Part of a small language model's weights.
Architecture: RMSNorm before each block, rotary positions, untied embeddings.
Each number is 500 + 40 x the weight over the matrix's rms, rounded and kept within 0 to 999. Layers, rows and columns count from 0. Numbers have three digits each.

# o: layer 2 attention output (transposed), 256x256, rms 0.0397, rows 113-127, columns 0-127
# v: layer 2 attention value, 256x256, rms 0.0415, rows 114-127, columns 0-127
# q: layer 2 attention query, 256x256, rms 0.0567, rows 128-137, columns 0-127
# k: layer 2 attention key, 256x256, rms 0.0544, rows 128-137, columns 0-127
o113:417518496559556473431489519492494557509481538420512479525367513520463540489514555421506484491487522527484572463517470411592528496488484428523537499493441485469461459487559405550489416531514542505454465477483573515535528471436571540525473467525444473477467470516524461464470451433521510436512477513442449541491510462586525538519458393486584397494505488484494469489460490480440466437501
v114:593506513459544467512557505428460451562460499490465453450553487505404448394483496502546559502541437466587502483476503492508615497547504441482517557461477496490459547519558457477541458511467486547516477542435564524479528509550545587477531521542470503476510512443555467576513463547477552457511494442509510520538516477489437506549558477460478517564607561500486548582542559418501535537492
o114:585494525437564473536518486460429515520454504536422493501452562463481524515447484480498492563511381472508552483491484485469447567496537506526512562497522460533465455554614493491489502449505471533522553564489517522539501606545459547380530466479417565488426417484534548424508520453603466518478402516467541507471531518454502520445469488534455541523585465465514513440407467459495518486557
v115:507493476521517536549482439415617513504510521451496519489349469448544421552524486478522544501505466501519442489496492633532534485510481507456486508472473506556586570551530547500538491540560475506559524567461423506558477553627454495500402521498511482499447559529489536516379474515484504523504454489477565548513531507463518483525518438455487477515433450539570516539524479511459520518560
o115:515554469466566514474482483490456554503498443575453523582487424554489541433502481506543518528460469481494512553516456514487520493469543383451470525509489508481421516445482432574419488436437467479515508607509549514544502510519570563535449486413478466436450406454523467508456538498494467478545473535451496493509499462402493478487433470462559510500528561578528445511385478461545447461597
v116:453435507449441538524485491470505493438546443454390523457557497506442550552511522526468424442504472438515462500541540467481520556578477495552510517515591512495517517481490526447500541467463527528507418496497548506429510521521539531497438423454413559499491477597448554538509545464517572444445489559585433498543500524497479579462444513485503472467507441510460492561503431449520428525437
o116:527534502512544510442576459546548562479491517458452496475486498551474534509507503520461519477528434536443488453543459437499495542489444459521500440432507495518485491499549479492492431511575484528581553421431468500553506504491575570508525511437452479538476522580434539456520558534476537512543493535487472587451549531479480529581443553548571539516485426419432461494503485496493564470495
v117:495484554514495536518416498530490513518509509528605478535613487518606484466597506550539530562519481605405520497493468503504452458476482527491503470542572496509390479531570390541522445471466569497437499454561496495524481532477485517495532522539586438495520509495575484520511409511522474450513450477401526487503491429520532456499554505550509529582392543533452515414499528516442472498509
o117:450402494500451534556471522422428533447509477464488450495465480509589499507503482481515490497510591537423474538428539516490452496558518511465530524507478547490527454545521508451490488542475458491313427488564490518464481391507465494487541481548553509545532480403490515550512481459472487463485486516532474495447420460515491473499574563507520499536502539547521594477548546521479500491502
v118:499457495500525492549455519552510559449484584557457511517529526526620525410528466525567562490466558483475507516444445511483487507537504475581449453504447525503487527494430460503548479483450524439394534495466526494500518475418550516522520543545555502484516516458415445474523567486500495502560462485447455538525473542494449596502514511477389464528516444478469552511543561464481538560485
o118:549497484451395470493496543477447521547447498544524445566487483510474520487459511504500441582503456479452571464519484504422479525590442547495506476516542582432502497543482524545572465532568503579475476511461422526461474411466497453468543515461484521562453465465537515384461560568545526502476470552489493473489517479504526509483477577479361469486539430514503493476541491532554593544396
v119:527491526561492512532523507476458501522486507497503493500475495505531469435564548436451470537580472498478457533478471480547488533568519526551473404547440507504496488618513513517541504463518500463493441540476510494451503545505469608522512491503552431559470527467519538536495421493486502527487510475562523494453448554525449525443489523555507503490484565443485506516522547468519504512530
o119:530488438473569476500484486488475493481612508456405508524468497583510578520505592479452571474511490412500497524494621438516453553516503547517497463519467440462502529466503545494549532479467584504487554511562431540487482500496506454486490501526508541479539529460485486480477491506550464449478571491451479426476463447488507540527507499474497583516465513510500411488489565521473463587437
v120:405425473501525481550531455479538536478522562461574554456446541409539535487523447520568572458522535471497522416503507473488521471500486488416507480507442519524427531509546522555509417478501415398612500491482461509535392452535520526442452477549556424464545445492551514507482490373512419508470487445440514549495493553462562511545583431549519508475437492468459422494491495444538505493462
o120:424445459487531497645439491523432437653525482571558454509536515560531488518488428503517483457479487442455547558489478596417538538423530502461514481605503469452483524495488510469507448514509501438412501496529522510512522505510514497502488491502584494489438471508491538522508497448500534438589467442475514462524522476448458534428548573468521399509492465472473433541519531527543486530472
v121:496496565480497459464519477524520479427489501538439458560530490465495488387505487580525407450554533415528448454541461493489517414568436483562509551528528572502406517479448464396483486548452501465523582459546550467455563435395547439411462457474488497447533427578496495478509472478557523506500543456548470498471535475499401496448516505441477485530527540476435481570548478509516551541436
o121:520502487500519474498525531560484502518465512543529485520564556486517509504497567561520487498558477459484498457587433487454521475512487436519423449515575508494467459614548507444477538481549497524523510512496422483441532447531506500415511502555412501486396492562498526449507440455504544547550511434546483505444558484440479494446483455498453478533545461398463597480506443578483576450466
v122:470466464537458483481468532495563497450541508545506450498543481537521488518531492603479486520512535489561467526494503440469548489542500548555443478406442441486448517575435537454484534525517544449509394551455513479524499500526502482459426453544525488513600498434576582556446460500498488582459480412495536484525463485509466470450551384496482519520500501493515543444481542542554504594468
o122:525532453458566488495468533498475524490484508528433497556464522522546554429392477516482407510506505515445424581459576440464553566525507472503512490488417421519497555474488516541520514417518485511496543537472514558530515421513628533592430528508436477577485493475512471543522507499522502539482502450450463561489473546527527566515535549481494533499521427428539481454496555517487549510474
v123:477507503496446523567498467519536463568436429545514495488540512534472450579438586442434473499596511505468499501524568528502486424447504445536473592472502483481470512473592471501488515460583510517551433446570469534480582481448539505425456465510491515462531497549529476434403506474509456432517394453470465489482446446490501439487478510532584553581413523614498525547467454478413479477549
o123:545396480533535539517580492501550519471565518474543532439468471446535544542406452512503515413543582571460465472419456516564457457509507497506418500490487534496477506461489476488482433525437510506433540490554536469530563527476580528554506514483453486485505498508430512509579454473463495525505466460503500582461459538508430470521430490518627604520485489499430523496558482421465533466558
v124:491516454493515443450425504555438464533513505482392504486514374477427519494599512568483486477532408571496472509496512520493465496493450515432494528509552509566488458494496490426431565482516522494525536502496520520504426498459497449521495499531471487510516518535405494476451527542542452494579522565522551440517580520510493491495488427565437456484526506539505515528524428406516482511499
o124:488596498449465491419509496515507533536464496526455512560512493487472479519556546530534453522538538499471498466509395498507554481495491424545430476543514520516514491560551443517455534506482509525475454492459491452527523420506519519505498496470468438469439479560475517503504573502470512512543532512526500551461486493498439525496479504543502455532487489521480490528451468529553458453580
v125:519559522440519450463489529537471495524489653527528514494581463473492500424526515499538508493452507547448554455448479544563500486463532530546498517488499524476482478542482420548482472456473432531463512501445523530569491545449496479617536524635466515578413450510505454499589510539521447471527563497456543529512493481565442506577588546542497517374531479523496489494443480502462555481478
o125:484531489452382463560509514447489422580505465484480472521567424463468436487536520497518510502489528471505504610535503557528512494486502567511473456540578465499534441519548473516516475517458465484512435489507461468439512541459436526485521505521584533509486463423516461435490532485464458473486502482468555493555539482493552496515569537455479506524495572555560490471445496516436434543531
v126:456501486555521520526499528542474470563510409527533562493510552469468543550483534563519490563496496537470471517577508452482557482508463534469546504561546457469394506459531494480436592517508512580493515442491611488378501520514546456466409554408472427456525479416490568535529510481413471483529554452447478480542497506564494572471553436573505533432559461494455534521502529495515603505531
o126:440450476530554581495476509531562552539500485456490473466465529462473515499446517520555436512519484503481422484423421489449530485521544483554527536517507481482434597536494484472519496534458454577418490517456476557511490506560534492488495538534399471501458586444490489549631464425459541565528615495493446491538450557608401519460480507485533405502440444472450582526556504444504497446524
v127:492498501518474469533419506486578504524416487527549569556539511542484491511519502515551530559470542489538519454533539529528544502481476460542441509553513527491460448504504496480483454418529492559488479436442496524511503466477543417430488558531582436511503454445501524428543469428513424458483487569448529574498516447493448506474531524557464596468459441609511521528456539503500520528463
o127:453395541509441579597469489538525496512535533543577500455566448498503476518453436493551524438475580530519485457451483561498516451551475600440487538473543537491535520543483509498457449497428456518385413519501527499499488486522493459508488452538508469536504521452442506491524462408437550547532522503558460521496513492503451453530488520461550456528486482564518546513518506530533526486519
q128:545482564499580511466493457547461441512537495558474566480476530498546487509516489487561469563525496496410507522493491492594511521460466449507476531464592455545536505472502448503530400450473428596491471484522522501503493470556491523456489536466438487464487428526481450396603461495428536493509514471497502485481538528547520467496538395480459462536512479575493546439568529455567510498441
k128:445614538491437524612543510458463503566506518462465469412537497453474484430520453466493468396497502513611538453610544554492574505490435438433551488511457502545460478544481486442414566530525492559590489482493438435498470457543494487471578475431511523530446533510507574520459496503539441427460488486534473479524554478425474478470513527478478485412519497465465440503452389520472481461529
q129:482514427488451480538586567427521537485495501468567499460555487510503525491510546455425484516486452480579545476490517540472533485504587485503500507519436549539520482481482457489537547561575550533547478498592453515509446532458495455528484538498503507535501536470494584503404540412560482534501472516515559539459448535463475539552430530564502545519487489489498478559434464494514608443494
k129:596406462541474517457450444507496496477465453454492475533433504416508458554527547577526509498545444498428447465543491500510533514512562543536433534518552476458492468485506527476489470552509460459518484504493536557490540507497572554513444447547466489482514400518505490485481484451404559479477469444485516418519546489464513494493477490462502455553494514534490556525550518428411495626472
q130:494441478524409495498509480531476483479500505487513441452530516499393624446531513484467494517457508522490551497499446400430503511552524531471499454556419558477549514496517559465441573531556504517495494428462496491459506519432468501494502483464476524541493615541491564512426520479453473464539518489528512452470478554445503508538537493450478513546461526529427476453478449530479532466551
k130:493479470489550510465403477460500463542534525538565472498398469495521487497458484496522443524556448456423470506473448465481492459521495530529498458463553586468497526465494533531510457513479452480523498596494531494457535543482522507536390492528495442524495499491528472507515512460468553522504524431485494492516490495591470543489486562500529483536455472517547512462522499489501499556545
q131:489522460455466472576536516428517490485445535458554478484465505484500494513501519565481503520453460476634500469517499565430443501492548551522519490543503521485489518447491524542481528523593536450545454508529513485498524528461488549557559521550536466508471538486484520531474469498619463547536486464433553453507522525509468498455444602550444453528531484522544495533470492490501537485492
k131:561456450564528461524500499532497522499463480499469495548445453474477454522537515545476487488556473565449453521461524553477487510501541533541487565532515493520507504532489428508540443550514491437436424470497552581562562497502589540497443543556446514483544384478516499516511550471427545532483542487445527442540475488471516518562520499480494468509505505496479580507534549498480545578460
q132:519518515528580512487456509564537489532545491532491544457546497544535465495506543438530479539542493487384477591478516504560505505467447523554465486443534450590483472505523441500511482479439458540462526564583461496507495517541484537541539555530460419458491411557489456420537440526423493502452471496522502500552519472532507505573494415512555541471469481512510488436470522513555497514415
k132:475474489446449496503545516517482490535518562493486500471615536439480525511505524468470507438460558513598516497555521504528507540461538425503476498516431522525535471456505567458443569508519538539546591417502449522484505412515458420494634436466508588544436562537505527548510471526571462495531514503473408529502471508447518436438526539536414472505547481479451478532472486482543408428537
q133:544506465543481486556463483510479501487521517463480549483501533530486577503484458495476502511494453497520559497483517571504529465480511470499583495513430499562487492472515497476519523484578516504523419399519494454520435487500478478485489463490442432483485529514576535510545464508429506525516495527464526462497540549519559475564519516426455445467393548544486523470515519458443513522484
k133:565483603494507502472423512471473467482492396458493517524483479493473457473509524502495484539485493444519498533475464460508434463582466522484490459442549450379538482463445529545448409496469483518493481579515534459431551540473514531592466457535501541548514560504528434425509536514550526495494484508516531502547492447535482521486490453501540525538495586433482526502513466503529528590483
q134:496485514539527543455432466484445495549508498538497482454532458507531512454538511450530508513483468502452503533485442451497507487489524502547510527462502526588538525531511444466521524510463442503460475491517469501539479502481458477524476516482486547471532541543513498470485512541460493485503490522473483542473465520493469507586470466495458509479507494506453502451500457439532519520510
k134:502571498502515488499489463517472470525526465509595475502496543451474503501491463451497548451510507454526513522539494459557516460444460409473461410469473561505540478535504528489470458502566469527563558513511540436422469505527518474513514500495476505597426558524469456532499569487527491527501569548583426523535481540500488481500454499463498492476564492469491460533457444467491458435580
q135:486539494523501536479497466499461487519483468523506454547530485489507432503467523516483525522507502546532489491469463488508471558517488521514486452485549453404490508451487501532526446474415421467492562610394491559536524561547519517521534473521543476492529498486527455503493488500497504503508515513470504542516495419493495483452496474506568507451544415453510457513516464509518446505493
k135:394461506530492524553530549544549515431492532535508502469462515509446548474522464502495589454526546515446505513453552501487489516508559471502507530524476484540483497489518466536573576526454557454449514451536466522587461445497425470440523533535479492488500466506538527525515518537454478548487580498469494521498469584528593505573566544485479453483481447506470427510522540513465495471526
q136:516457515461395496527493494473492507461464514423505536507445525464472557533473488564446513544503447477555527501482455505467537497527560498501539564524427559447460538552503541516554520512554516524522459451493566504484455442428467451503470470516483523505515525527558512498549537453456518504481544441506446486488474514475486553554493493504448446526491582496442547480548535526442527453520
k136:557477495493520512489426432469474468502503486488516482477496506439462429478457479523574505599590417429448488504506476444519530486513451515487512474553478504499443482460431541524537420514567522475513466529501500494493563549522587498551448483464488534482528428543496442445529468482523534520525474506556459471508486533525445555473431521493545491523500574470534535513517507467504491581489
q137:460496493488494477518571509461495492489521561494508489479438560472531513468510485518467519451478500519517472522509541535491501545515522460559520475498486488482467514489504548563531469468525485476469442536539541492506509532536444521506454483522542517544480460464477538545494484458486497501481459439472531519504551435489569520505509539506520496496467556532567513452455510479512470450510
k137:441452439504497522505430453523514477430496473473451548501474503573484533464489493537470501521604469487430446481405505557421447469545442525530482507485538438416559497522492522517455498464449554414432467530473547509572521534518530473487448518576420505426547467480475492484540528524528552544553456443433514539603523467486489498475466480474452420495479454482463545473534496502542480514431